From a checkpoint of a small transformer trained on Wikipedia.
Size: width 384, vocabulary 16384, 20.5M parameters.
Architecture: RMSNorm before each block, untied embeddings, normalized queries and keys, capped logits.
Each number is 128 + 32 x the weight over its row's rms, rounded and kept within 0 to 255. Layers, rows and columns count from 0. Numbers have three digits each. The size before them is the row's rms in percent of the matrix's.

# up: layer 3 MLP up, 512x384, rms 0.161, rows 253-338, columns 48-95
# down: layer 3 MLP down (transposed), 512x384, rms 0.154, rows 253-338, columns 48-95
# gate: layer 3 MLP gate, 512x384, rms 0.155, rows 254-338, columns 48-95
up253 103:135149070156127117104128126092092167132140159194124152106124165149110192108107173093119085115140159169146126131102121192086103118167134133179141
down253 102:141131115182144129112110100136127165120149109197121176082163061147103206176114113081163130099181152132133163146059125059109107085110144190129108
gate254 107:074185123163115142131172158153118108137103095158123079129121160107121124154081140152153145132090099109110144151125119134084171100162125132130182
up254 105:061099138135091154108137112169114148111154181126129166072091133147129099149136163066172164112134082132151119153118097190046148140111102120126145
down254 107:084180141086148089135164131122163140187154144127133162060153115086145136162092110152191110083131162127169129107113162114162146128138143091131173
gate255 098:111125132130153173114107117122149071087151109140116112069188082168092164051123127136128146153134183150141148137176119132102150147103146142171147
up255 101:114142071162111176094123094102086097157097114123062166122152133143176103101080075137104131160160121101122156137110158187118147182116092122185109
down255 097:114118167121089106168096152150137116108171131150153101116151073180139111118170108154111096161136100043080145105112123128177143115142120117127093
gate256 091:118175074122102146136150079126156111065132116134114137111109136142143172151134085072089136065129100136140138146119157133199119121094136100142122
up256 093:160125135093148126090146151185062131072129146125104147149107133120144095099127118161075130073143125120145142152193144128135099161130092131092108
down256 095:105113151126102115176133122129166130147080159099156136131155110159120199113173133111145112121114131166093157110117130189074176146131124152129163
gate257 111:149114161180071137113199022148133120125181174133142145161109155153105104084085091120149095101076091129090099124155108146125112159124189140131140
up257 109:093048159177205172174135175139143112133113116110143138123192100133154143084135128123126087144112167048092162099164123109121085165134189118143101
down257 104:117111124157160103160156105132153118160169127124126030165077135091172115105085109190120065157136118144176113128137220115131160084155140152126170
gate258 099:128119106074126139147176142188168147111107108089110182104144157115108180170083126076094149150088153112157119129122127117111117087140073161161073
up258 097:079126150089110180101088086187100144105175081161172149117181095131126112111097123091118098164111072113147099139129099223172134157063115157170146
down258 098:100165071168161112131107148112107101139107136154087118134160115144130159196155111118167167130103143147119044109155111161091102144139174124124160
gate259 099:112190116129116102124177128134111170145080163121132137134134117144133189122101104117096093130100122156125131072134213060113075100107100155095143
up259 094:062150129094091170089147099084100091109141141169122125114124115078184100214145118134168115100147124140194084134169075188049189116110123138128161
down259 096:150175153107100113149108130188135137062154066116201129152108158127071087147124114138135125152163179125202097174158111122172120115107134121116068
gate260 099:098095103167152135099090154078172121148114170094097077130135097138162117107099177136158114174072112122115146072100095162101103137135126184134115
up260 097:144103125075080141128133050114109165105146146199155126173095138168146138158227135149129144162119116125091146142152089129116136103093126108165098
down260 101:107110119158096201146159102117133194116090194108100113128139119100178095058101143137100134106144099157194199133106129134172101148166140167062153
gate261 106:094185075123097056157111110070134104155079134135180124096124146107190147111177112137121110113102114115060172112122109117133089185105101131194082
up261 109:112154126142140106113142143079125086159135148125140142118192071143146190144111116113082159119204143067144137120118171091120175120125146112119171
down261 102:125118106070088093142113105097067134097116155126103119135130143171134145121152088118128127103174090129083162075185143154129218144122112136134158
gate262 096:115070144121106042066104118133092140101148162143137089143151128157044132093112132120115171089122124131140160135127125086101114122112142143139151
up262 101:153141123089129167095107221142144152129117132167147132175202147118155167096099090144123111140096152120144107112097150166167131136162128131153153
down262 106:141135151159139046096119135076115067134130109119123129135090131159076114163181140199152088165099149135131044132116130114125192092181123158126137
gate263 099:139134116094121113175108144073170169124116125141171149143131164095110114125168146128135147141092107171095112108168112089092140185149159162057153
up263 098:107074102177137090161121144191117098097130204158150127148159140157133074117096112118097185235135121194130109153110094077078186118112090086111151
down263 098:154130163145213118102188165133081156116132124157106159109110111142106121190131191116126128143130127105142115140096127151106104135105130204116124
gate264 098:190097112079133151108128146094156118159122115083087165138117201124128169113146151071095160159123116041051118119166124124144165086114086111097146
up264 099:112122088122148140202085084147172150122083146132151130115124082057144123127147197110016157142133150112101120096117151123113204164104120122140081
down264 105:183134155105090128134089110112098167102097210173147124108126134180154149121141124113162155175120209176121105120159161092155149150126196122163147
gate265 104:182132130109186161106125120094141124060108127120131145107159150104129136121141203170075117119136092129086136099114096136148032133145139165109092
up265 102:097126123162178069231124152138069097129139165139112088113169085135109190141194136087151114164148143084121159113184178091159091093088155107136102
down265 105:157169142126137124085102102156121136140119157109171160126117127142144100113143080103104109076117090100151129133163137197185051141126114145082171
gate266 098:099121144182120196196161098173075110085185091109153138130164143164095123087062121199112139140113113136112107086157148133118129157077163156117133
up266 095:123108143137142109158125126100177089080098105140177142083149097168130159106127127052152111143109127141129137137099131072099092056163128139108075
down266 090:180128146101062189123130112124125131139190078097113104143137157149133120123195135121116138066143156140126101140115163152199100151151145166129090
gate267 105:178134145124059080144146133102215157094181098120169131161126081172138147171134137081131156132150091133117161153131115164117148109120106140087155
up267 098:068134115124125168159145148074118131127108127077138122114146060163168110118078146157161125118152124182144128134088137137105146139107081091128130
down267 102:090104136135173125127160103112151056130098093099147147116113130152089134143107112190073126105076114109149130139128125114165132140104116083128116
gate268 098:116173097196124118100139156082131157133086115122092157162192090102162157076129134126118130137144096124145045113153095161131103106162106132106075
up268 098:084120151157097097130157144102100076180121107143101173088117181129153122197117169124082090113115105143174126064173092133140108125076119120169156
down268 100:142147118200113123151121115042123091130139124167139155201196100115157133151146098173062125126144151167087096202150138160104133118129101125125092
gate269 093:134112100143119077134084134079108142164198140138132087044118115128083061092126068126132118126132144096124155127058100106090129159182106133107132
up269 099:188145110084114138107122157113107126138145164091159152115143152096098105171135180095070127099162118053129164133120130106142169117107097114133142
down269 094:122119188156140156135119178113109130199147114115154122178159106123082149109115134119108089139171146138149141148143138145129093161177114104123158
gate270 099:181150146146156129105074148095114077100131110084200081097171087170099143074134131131106158147121106152114148073105082084132139047130075156112095
up270 100:120127167115079109187160128152142116095167098182190175117101169200174123139110152143142134128102138071152087193194127099120179071061141125114180
down270 094:089102114082172130153097172158141117155160114134122150149114074114152193084174063099135153135116113131094158076103160160132211101158120106103130
gate271 095:105076108145163137108069072147149096121156111119176191123157133137071146077157124142089187118082160109077188091102155154157135108179147106165166
up271 095:110126128150118116150123120108168184054093174086109124166138156088165122078074097109152044159138115096132134175166108132094144122108110166113167
down271 100:108143125140131057140099133076144147075145150114076105159079175101146109155143103149156085150201115139128128140121162101166164066144095197100125
gate272 097:155141162158092103101075125048161120092138113095139123170061096097127211168172152144178129138066159139156084119163109111200124127083113180135169
up272 098:203128158129159103152122158159118169137150095147113161112121137138173135128167112104121128108071102154091124081155127148152135103156197102153150
down272 103:154149137112152069127106128148111162154123123083131155137132107173097174159111132116109095137110078095127156122127126167153060177148102134089107
gate273 110:135141126160146133109178102056133155143074170126092143132119159098148139173067144120127158105143128079109122149149096123122087123140135152155129
up273 114:093129108135113085092115137135109180159122101126140148101108084199090104128114085147127080183141151150136164086193150174119145129116124164139163
down273 101:101125092147137134080109083105130138128018100086163125100161140164172132137104164170122131098116154100125102119052156147083117128125135150121177
gate274 093:118130112102119120143096171112164124043101113169124103113157087102094138132131167111145170086122093138140144177094110101099092094141134194174101
up274 101:114093109110120129151124123137114170101127096158103088120158146130143119194116153119086111109159122074120141189155097095151101140162103171126015
down274 101:110073080151132119155152140199131066152091076122114127106144101112117165142197114073113125103143073066082145066119162090152159142109168115057118
gate275 108:186153155125074133162161078100177103094141134099144124163123153152079136121111123165131157079094143123091177156154126144150094111144135111090120
up275 099:135070125085129112143127126100187124078133143140151127146119098100080167094082140160062041174160109134114151082146156135150129107168112102117119
down275 101:141162094148141111100130156133135213104074099154138178109168110070145200129154145128122117115157098119157115139121123136096229150058105208142043
gate276 104:062052134108134127206080130114182157175124077156110111134086066105178110121132147142161126187115202108113170142151119090132131112104138172071152
up276 103:061121121179099097085141118124155168157142072107153072102103154152107189103133130110132118080177163150078081164100130105135106072148116076093080
down276 105:111110180115111109101124134138186177141112098116106140135099103131145141105139167152122113101114130116163135142157133159133112113151154193113143
gate277 113:100133122181146134159128137130089163109113168064172141091128137143137069140141170123124156090114136131132176148125101126121100070209113129112169
up277 103:092083162145136114108122129169164136110140108108175088139098141188111147151099121148148122092140133166181084116123120154101095145131132142128113
down277 103:137149100180109138125123070072154141138185142107144049115131124140076119111169128097131130169097163093149163114119136166127147189119140099157165
gate278 101:078100122143136177125130066180162131163121075166071132180122149090177106174166179111105164125106047091120120111168125115107141161080114096127093
up278 098:114100166141204115185143096127141151144150159127144134101173076101126104157174216155095096108125109122130161165126139058140139108115095123137088
down278 101:090131116162147132112150140120125145098107111116127071128095056123085089093089099097062124085117126102139123123092124096137146119160133089087112
gate279 106:179129089076158149156136145123110196077116126081094129137142144137154114148164138117188109085093168178100174083133118094179081108164130112162159
up279 101:096080155154134157075074099101113169169150134103155133116093214124110159179193099129116155083168202106189150094160104162128092154051129142064120
down279 105:118171126173157121145099108140137070107175124135106090113197166121133129043135059153143082136103129139111132135146141118140135111129163144149065
gate280 099:077126173130141129114139129110088091165134095102124117129128106098139148125093145125128127149180128135127142161194166137160174153080132129172088
up280 094:146131162147129140126125108107162168106133140146121172118101115115117126140184139103118136150099145146175053087154131146125052121178120116115151
down280 099:095101175221101143146135135135144122114162124094159098158154126146132125172100136129074111176181135116165144138138154117169116121092211114116070
gate281 097:117157143126130131140140148148152160149117127108088112086108092161083179148158142086140150091140164151174159123157167142089175139130152112152091
up281 101:130077107200155144142131147148091137130183120130079216127144102133097085116095098131200126117121107124206141112119145123097136085113149153132103
down281 103:119135147134126160121142142133131080101119112159071105140147136174174122103126136076119159114105039159106154102133120125184151121076128078102083
gate282 097:169177135084139178124115100105101106071080149212094136089158127110120147095119091187118133029171049159125167121090188146101097144164099139137110
up282 095:160170095103097103125119111136119137106192077124113115099127205160117082096112084104093150083058090110077159098192150128135082088143168130123181
down282 097:079136080144128120099069138170109140138109108145192129142155124092133170134181089112178128106114166165172100144059111136115125070152067078126210
gate283 099:117111224168140110112192099158192142046129090112145135125098128125072167132126147127115123162151182145099121124155090120132149144079136118157144
up283 101:168125085110167145145082115120055094200103121092125130118114076102148185153180113096185147092078106181048117158150132144126156111151167157148187
down283 099:153118118188113062108165155153158139064143082125171155117117101173145055049076112072117058180161134108120132110150069054108106084115091093139096
gate284 100:094041155167088129125139124110200113126092103109120076175134114174149166143122136089096142167096174157122082146118171131132088073141125111174173
up284 095:140080103192174118123114094212170101153131135120077112109154139100108159112071093114099114157082111122106075137127071103145136097142148141110150
down284 101:109118155120136090148101139129119111163100161146152163151072143159116147136100120095074101148142171092128104114147151191135122139139141109113161
gate285 096:125095071109112125140175145132110155148099113110139117133131151117154153135173085113116125167149130114170161119110093138114106165118112159092113
up285 100:104133095142149150150117202059126142128143102113169123087126094158123094153154173056127157102134151144100133117119172173118148106147186120110150
down285 103:077087067147177078139150132111123067225142090127169103157142127124168096136079133130145137086104136167190183076127149148171165069130156139091095
gate286 104:110096152074111137128113175090122159181168101103096102133077091136127119154080111138130153143125188149063152116125124126170089112098165137170156
up286 097:111076173149183136117151155121138164085135107124147105009173130169092171157131131137112132174118090103174203120100062116081168104125153122164109
down286 105:113127066157116119139133111175113138134073146116128119125144129135106155176136149124155090110102102100166151128105087162129101085187163129092113
gate287 104:077145092132131135094138133132177147131142136122116161159128170130148142140139098104148140173199133127119135130170126081106142140137142147155106
up287 098:084104165101142122106143118090170087121140133135145177138139146059088084133146089151179149097128132121103168145122122056121130158162081121167081
down287 099:103083137116140077120111112117117143142160139160103171118053130089165180084152149120166182184102143107115101104119154090102161176069161113187183
gate288 096:122141170103154165128116093193105135144124208165093127109070107101123189165175164112129115120135118106139107115085150125094184158074104136144131
up288 099:117158146152094083161157139094139080124176097161158135135151119215122099103165087101091121120192148116152097119134148077122085139150135135093088
down288 097:139084100099134162131139121097130111152159126162122133146116144176119097197148111169079139104105145079142215144162132150162126115113127143170116
gate289 102:125131185088122107127171149066143124058154119131103089170068152092076091170172104097094174141090150094145165126098125095116093150132141178087070
up289 105:139076132147138117146144142134124134102207128112125074142058147066064158162124121186104144115114169135139077136131129103116102086158100142146134
down289 103:120136133121099092150103173117154110113190129163147091139084125134149129132191134106149155165156067046140128108168101142112108064149116135131109
gate290 105:168124092151130133087141127149150142129135099172155066140122094111114085128146160130107135104167141089110160127156171133120105118167108164105159
up290 100:122112116162102095146147088183116164074123069117138110113151168145133137096115175152089123070124157123110109076149097079137134057091097191154117
down290 102:142157135094134135131086181107045107124110155166176106021123120119120100169117125188103138174138108111132077104096132097143131064126179189152131
gate291 097:135124112135137123104078072085146099101084129091153162113182165170096150108112118149147149165157185138134099166070093181142163136124102167166157
up291 098:150117089091160145107170118094128065139091113119119130088128225146139116106098105134170137108128127174153166135110112173122106139112193106115114
down291 096:161156116063172114129107130104175065126083150196136153122112108139134120116156151144129111078155126124121159112164142166075085186107119150112223
gate292 083:130128140122139079032121108132162139090167184097124080118148138184123152092093182147089141113180154133180121213073188093119142096128152174069099
up292 095:077157056135121155155180120165109134124141113138152078125131172141136168170096131108133061100110144161181142152111139127144056121099133173161141
down292 097:151149088139162160126120193093100096163135136117136099109127147164122070117122151066162141181152093133084109094086096170116186146160165116091103
gate293 103:139095080161151140105152133202127139204156133137069171086070100108131159172122153128094126165085180071117174109146122093122174132120150125133140
up293 100:084126118117097109137102129060145147119084052153138165134118161108133107183135133153107146058157160106108176126084160097123118138154153110170165
down293 105:185114154142146110127088107104171144100064179137158099129183176080099174161122152137098094114119117116191126138113114132169143126112130104149210
gate294 110:115136148142172146119147063093134122142105127132150186124173110163166103104162165096117149098090141136040194134111123072091122148146128079184072
up294 106:134094128088149160095151113138126148119105129038136195137141143149118132202103131092064100075131116092090159168119114159142109183136174075100098
down294 102:180149165120111172125100120105131176139158175133153129148145149113101121036121164154183114182090114094161179117124119103177142098154103100144125
gate295 106:112123111117142147178119080149130207078165121135113017099172160126145184154155112084143057125135120074120128117085131130168148093131103198131112
up295 098:089099096162116166159114067205064086118119150151105205133171101087165169128153178155123135152132086129086121100172140114139176136105177103103197
down295 103:143132170143132154079157095173134146101149120094177146155061135131121093102124201086103130106123109112147146179085122105100184185137161141130116
gate296 102:146116128070118130102129140128123120123155114138074135145151129110135150151044178139104185140159108126090220080098101153103091149122170164108117
up296 104:154153059178091124131120110201134153094144121125161146138142075136182124184154159159085123187117156105167120176122134131159129119130103116157087
down296 103:123169125162117081109151105119138126079102106102138181154076112145099194105140133146075152138162124120121137118191087118127131079157114109123107
gate297 094:096175157070155148105130136127103122134148145109125146146139184066135103121148117139159094116116098146102127129137140144117110136158071135134114
up297 098:139122128154109145102145074097111117105158131144128106149153145128075156115091091060129197142156196139120121158138118080132096131133124109132083
down297 102:107144129150083099100093139097104178130140093098169121173137094174088103039053097099139158202124204140126128140094138135148123119175157122122106
gate298 104:154072147155176120164134122136126111114151128209087142057134125131112112098158128108148134184120129138113181092139100165090102091160160113152180
up298 098:137105165078114094104178140141149128139071152137163114163140171141095174121083152152132117077153104154066095125111138148126174107190116146174143
down298 099:188174122129083098113132079136105158073137108109157143126078095110144098000097169177206106100244131101125099138111080090076164154128157113086185
gate299 104:108153126167097088096120156068113119078209118097120107157140180131059146079128147143155130146136119093129178135053135113156068148127125188141120
up299 106:098167073122095096126160142117063192152110131128130070136101102106105133106112124070142106131156067138114141182147139095057140136204067135083155
down299 102:086107140118147219115117076127149086114094169097146133113108162188140073177142127125115137093116144134114187128095134169091157112190144133095142
gate300 100:140078103179160132152147141156109114115127125114133142135134206109140175140152128130080176147147161171089123141106161141147106108111164146171106
up300 103:131139118104149104173124120150084121168122141163101181091126149111128141160161162120159124061090089057122140158130105113119087072111095148134136
down300 104:142117094163117093164149098120092107106207085059143159088079114110138097109104109142156131116180101067068044154155167152137078135112138123160095
gate301 099:135187163166077147101152130135040070105104096052120116132126143139144126078108111086131134167147086100153084126205146132110135179129068109129068
up301 101:150098157130171105198094048093110198142175141133127110167089189149136121049158097120114116101079154085131118166148108188099064099158152103155106
down301 103:130133161117093118099143135071091106095071108118195173105127150107113101144117150144102100100144098136133146084094096141105121136122153115133165
gate302 092:140164146123151088077136094057110170113161162152077139161106131088097136115121155069150121140086128136084119110107108146095145188115112109157121
up302 097:133123139171137172108137128130147112089144155102144099181114110198153113126132064124143152062099136144166182107096112160127072131158172078126087
down302 100:096104123200128117129132126106146127117108140105172145103133107124109105158130179129083079122138116167113135125139129131105128084117188114148093
gate303 100:058067096109131123077151097148147107103140092127136085159116146136133092151159175146126151053113071132129180127061145143079092122156152066148054
up303 100:112124160151124107149157159084133147155135133149111053129120152117104160115176089110137133093150162136155087113133152087164196142127150103175138
down303 094:096155120143060170126128132110135061054147123131084129114102099103118116169115136141095132225119119172149089126198132136020121120130190061110163
gate304 097:132108139120139108136157150138154107158125123142103094085073078110117083112077131115131110134124119175161112115148115081126081122135144140075118
up304 097:056157091126160178200162160115183112136116147089103139157132120153137142098160145157089141089144099143147126128117125114142113164137124146116141
down304 097:028069115082162113104116195099163076151104157081149138147099052151098068123116130086139141132100135167146067138125138160091109193120130133125131
gate305 111:085120076171172118146115121078136084139171132115126104108145174119130108067167104130103099097121108129108100143097166091119181130160103130099061
up305 104:158126152126132159131080102189159140109115162065156139128081144124123114156101117120103147176127140146120166187118125107175074145148146115149123
down305 102:169086083143099125190111156128188154102088161169121105122132100194114170111124158087117134062125154143106136114101173091091077155123130133126157
gate306 085:185163109128228091120138192131177106109186165132108140164116134183082107090149116108118105135130145125110172134100077134129203156187136149141063
up306 090:136083133092139190147076056136138157121133150124123165137139076130104034125091123159136099087065104153172093104120144098125145177165104159073045
down306 088:100156180060088112218094041141149162117081183149146137074134146143173221164185112076152191124149137075113169114163145148089130115155170099136167
gate307 094:143135125087103132111137121074074082176127085164085147201093123093160110143133077113168086148091104174105161100112126143169109200135118140091154
up307 095:142140108071045160131131142152149126159149144158159153150145103162148106151072111122112078180103140130081157071139170111188129197091130218157182
down307 095:037139140112096137148128100171166062158153164117147137123138112092136105115123112111121120147074104109150099103199149145087181097097164180100124
gate308 100:153143163152135194083133127165101147026089121107119160111129101118116129146144156123137116155106144122149110118122145102106181130154113152148103
up308 100:150154150158109128177136117108123152111111117125147137088154100083075088087141128111133143207131141139133097140069111176138082160146140119171069
down308 103:168103166112135140143166134138114140111145130127136123158127103140160125108160148132057169136111146202094100116057111110130143143131098087107103
gate309 101:143175111113173148102117091114154155045112156097131148129133141081151114110105140092095152111123093135177148099167119076108149119110190094108148
up309 102:146113114111149133083137128113144136104139187082147158161133196134132070171154135170122151170108098193121121166097111123096149124155187129158139
down309 101:183125165133128175167121116159155149096145117094161124117109126167110070165122096179154121126090095107162038177199129069137113146108138175165087
gate310 097:168140026102110051115118150064138135103115074103092158104064152119158130117149102106134151119149094149098158142132154120075096120140143114106133
up310 097:129136170142142100134198072144143146103090131084072095167153161110194140097188119117136166130161168124193157099156094151134144162159122170176096
down310 100:098085130146138142096157112160115166097102124134077105097185121140103160141125197117130168107151129103104077160152163159164138150098124082109173
gate311 088:101188160112071064099175111129117130121154141117160160149098075157048122127113144139146132110062096147154110118165141136099152190164093140128182
up311 096:163139067112168168127150089135067071139140182085095120066133128119132109115127063133116121143182132156100119142107146145118120140124156154131106
down311 098:061159072189122128119125086124131173149165177071103122161148140091162120114152181126161060106111194114137184097089103091146076161138168105109094
gate312 109:163148168116100123122164104152108129081141164114057155083115146182136129099127160132186174111139151127143131158169228137150090172108156119122089
up312 104:171104182134167128089044156086146135147163117144114135115179103146151116131129134173191142125183100121107146122169144155139092173140154107138110
down312 104:156155094191099029067128134134125087109105099123186191107122128151139104144084116131155098122196129105074146105120164199127131089146150126134094
gate313 095:159061139162143130146114148187119065107178148116110138132093121126100211111168116152152143097120137176104098163132108149114096178074117148135109
up313 102:152145184093145133084149128150136101170153082191139144124134108155113110136103152159135133066118169112092139211146083163132184140127118110170156
down313 110:113104084133119149103102118190096169183135185127109146132168144153164070153133147177101138058113145172096144177127162173127151177110155124121128
gate314 101:187057077107127121113141185157121137119133130155147083096195186153115107131144138129174104157071095149140078128195101144148164093087124164113177
up314 102:084135058126134115067082137171065157214098088141117161136123098169102131134170193149188135164126121148070085137124181139235131127068153104148111
down314 100:082157153158077122164111115132142112142189149143144184107118144134129090121134100114112123135116107104092046087038138107167065078059151147134166
gate315 102:131065174072103095091132073207121124107120145115131101162128085164109133146085194156134150132138177203123137143135125122103091188097115149158090
up315 105:177147113135157114129163158165107090106149115116108123078125098110139164131208135091142100130092090085145142119108125120136107120146111112128160
down315 104:147118145102131198122136166053109141106184148146109161132123088116097124114093115120095076165138090172084099089156076152181206122100125127164120
gate316 113:164152155153141128097202099068150185124108158137094130165137095156139167116086223104083107156069147133117163129127118146146184201152128083102135
up316 112:134122165109071115117150140120161068134149145091090142068143157063082133115090112145125102119162143116167134116145156132110147165083126124120104
down316 108:138145130186094086152128156118077037138195163095103128065198119073135138162132113211094117152160140164173128088149105091124126072080113169154100
gate317 097:107124137116100106145077174098102132102121180120091075141152172127092184098058157133162101142103077064104070139155140152170082103148098145166167
up317 097:109049132146092155147169163071098134139119076095126167100117141129171112186124126131131159141176084142108110155130143173121132141112134165171127
down317 093:155137157125145143128123141136097100120188118155085103128173122194114155093156135091110101122145096101180123081117160120172104113178130090142186
gate318 096:152162215100145184104134156149205155120139107141135153134054124110092190121119158107172120143072171137124054146183126126144146192148137153090161
up318 095:120107106157161166118114115136137092098157120128109143127116147125096166122154098087185104154132165077113188144131130091131118092142132169161085
down318 100:082137204123126108125156171118148066157133137118139118190117089111125126115101069116143101117119077126131106095212116161095112097110112119130104
gate319 089:158147140154123151060078118101132084123154143078140141111126136153109089148177101127131161174135207108121102092109180095118096127159103154122140
up319 094:127141114165157089103093150120170052135148137159132087157087164149135097075098130115155028178174094115101102113123144164149116138139136162136095
down319 096:128104128123178117098147134149139071094146173158180055089136112162095124130148124104090164132187142147099083112173135089112090137128088147130128
gate320 101:161123131057148183086145070140171187023126128178168091072130207139158165145118146132140143154095126126197157183110160130113131115120140183094130
up320 096:178174142107162167085163096154149099130117131139124133130133146159148112169164137138119169127160162138129160130098137139122162126172047138107151
down320 099:171128079118138187214149107079131112131092110135154134135143139166118131120127147175101123131115152097132148120140078187110142182123141134121093
gate321 094:178155174050105194148130133084111115069167110103120178123127124152106141111174146074104176138112110199120191118135123103126090113141109103091102
up321 096:094183090139169096103092084124147158204128170157131068081121106047110087102143120155152134122145095138151150106167120116177187176169127086118153
down321 092:128230094071142148107161142107165065134100164141142140197075092092113130176205066159085148124107115080161174141106144139130161096186137095106148
gate322 102:049163165122123148086129124193156119081136153156155186118099081166119175148126120101098128081154154150139158158128180158129075139167120151128107
up322 100:105158063088120106125143130110108108127135117063072091127121083083146185125143159195062062216126109136111069101127139144100088114181108096122127
down322 099:134134130221109144111146085169085152122087139137097076089142086136100138208166081086115142102120146160132172119109188060146084113104153099193139
gate323 097:095082160115155114109161203090128166130058130141175137144118141133113148175196194190109138127143181051177127058113079152129102200141139175107139
up323 098:095117149128090109111067096101064087103085131109174094140126136174134137150222155095132166080112142181113112154170118149124099095124093126135138
down323 099:140111103168192119129139216146124147190096120066115029139083221159109098148137146118170164067124088140114103168131184148057107173099142099194179
gate324 098:098093085085059161174085155188150152105132110130129114087087104136127163114154135096144127122129133106145177120060119182148069151118088105172139
up324 099:134143141169137113080083121123153074128152057113140112128135135162106141137104119181128150158134118085142072133117107065168117107087145124173116
down324 099:117153152072084084124083153146196166148123111112151128132134111118133078135065134147195145046148106138148137113133150144154081152168083130101141
gate325 097:128149166123129178118094079112172095130171201142158153125074140160147178131079171132134069128097098142158191158119142146146161104133109129131144
up325 097:143112137211081144182083150120116127150099078142124152115107114120101121136155108111112070117149205133098114116108106116104173113121104117053085
down325 100:140150122107131110117137094178042145112114145103079162150087121101138151101133124070144101127166115090110161157141138064147153045125142107156135
gate326 105:117110065109182122154153161127130149131089173134094104152107120126106182202149179139108159109179133117043156118143147164115136117106163167139170
up326 108:096101100175175093086123084114147165082135091150091124081135142185119147153117152131090132201064127140083185133182080120123114112127148136164129
down326 103:134118138143138137120124061131094118093075112198132130070134151168153164112153115120141125155089088163149158116201059053109159140145135139134065
gate327 099:164113197146112152162148109069152105099172124131132157125235152127164173149117148124105139171044131074134149144113133167173107123169110080222156
up327 101:165209126121126107094113106114123126100128095118085087125089145110072167083190181134119166096106102102127109141121094090135158077139114121113174
down327 098:089097090148104120168129138087127141126105116066102124093121086100077125084146132127116141075167139119137142130124164073150180131116136157094095
gate328 102:147098129205077096094105149132165140126149114128126129141116158147099129125077086126097146085116175115118133128129139124189149147203086179172137
up328 096:135128111121122156124085160123065090137092105155121158115170131131128161143139115102186111199127134155142091154069126097163192162119088157158127
down328 100:110120119136164124108150137058144135187117129149085207149134166100116102088139107105101134139094119094188143144085131125124162122154120133183159
gate329 097:188111101168149168162228191117135119133137111169128191107166163080114158164129122104142096191128150115135102105183109100152177151164126123138103
up329 095:140128116084109169154142159133122130129145131168131164139039130132151218140171121121135157113054092120130115127122064137106073166124129113152159
down329 096:144118148156145185130083126103155153156177117143118193145097139129114155201104084074125079136086060132104124130135102164149125105148184158132124
gate330 118:099095159107183181139121123188114152107155068144122161142158199145154119109184161117142105138085176108136093134087152083131083128142103096085088
up330 115:075182120139121138136115115088097125127111140187133131156137105168141106145152154075189143141118054116119170167139100137098072110093130168148108
down330 103:167152148145109108088077160105112106130128176124145132077131142138153119119117048138017090112142153114144159112107157115155097117135163098153094
gate331 096:154121113137232181139169163151132132128131098122095150164115157054106137119150096075096161109162126120099054217077182157149116110124096129098120
up331 094:164098142138093109115139066105136143104048086108118079129144110147125155077197222121179144171134107113190116145091078124109130101142113103188143
down331 101:079096130109082086101112119105130127083174097147178162125130171175153119163127129190088083155131108135139178093139118059120104146085134102156119
gate332 103:162127161114135113073060084126155108068079155131111126174169124084147119158113178156094143172150146129145117115077151096138179123084156129095125
up332 104:090136134142099146147154146164142142194085127079146143150106146160151134098139178100144125066140157109129156157195080141137170167125120125087130
down332 103:183087119180144126122088144159133139164139161128172100162121142164151134150148144146159116109158145006168085072142157067151172142188098151087181
gate333 099:106079148168103131054140118092151114096093112146082123107177179142131144108182120114111111145144110145114180062097089146111154098111125172109162
up333 097:103110078130094120170154147121082121129134146154163158140113164104111080118163135105062140110103116070152183126075071058154190126074080161115113
down333 100:151134106190146135134125115109116106079127140135088150129075149108160126075108166094141205155151070108191143116074068101139094067071038136127123
gate334 095:107070166115149197102133127114171089161143142128127115137140120121125198113119192130084123104128124077114161134072108109138128131129054187052118
up334 100:093111146135118123077149144127105111076112129088121155110135118138108154165139153076167110147126139161123115104162146166104171134120154109140137
down334 102:168094149107151090161174121155167127153130126113127121094131123113097144172140169097184132084114177142118173159117087066171181155121106081120122
gate335 096:134091099062094152075165124040124136099090207180108086105131113086081160168125089113152142129104160152101154164114165140119145129167155148094118
up335 098:116188128101135106158141138104148212135119168140144116057168055096122206164121135136092180086104135097131103130163150103075107130103166057112137
down335 095:145130164158138122158104138095196125154101113168145154106124144147152119102132162120109098163066116133100114137155139143184148135146149087126137
gate336 094:161178127084134224149130078109151145142148135129150140059122142054141143097148128060109104105129134172089149115184164116086045139143136107096126
up336 098:095113097218141122088103090142126136127114170045096110124075115178142086106137187119101137172139123092149084127091141124142120165192153157092128
down336 099:138118191068163077180134137077147152159069182169154116177151110112166103130121102125114107089109112174114183118124106143149139146156131144082150
gate337 104:120171114162184140147149084099095192138166137149114098141124096151033174123103157138091096131097199161142139142107086143149147153117140152050148
up337 108:100164122115093147134104100092166229135130131115177075134091138157138091057067152124080095088162148169097144112100125108145120085048101147080117
down337 106:081143096124158149160141112172149114140127124161112127158139116132197083140160184130133142150113064134119177160111102104120083197130104159173078
gate338 098:150078132138101132098140136116095111155120098129129127142095151179145165089166117206119133109096075080122153116130118120115183174197167129096158
up338 093:149109111127113107135156086109114193138170088166164171095132143089136123153089103141185135157093172196132076118098096107108137159146098135117131
down338 100:155083110119157146197090131098204194105142136129162091141167087163118167154100096163129190133125181072110154067121127161105062132136146160169193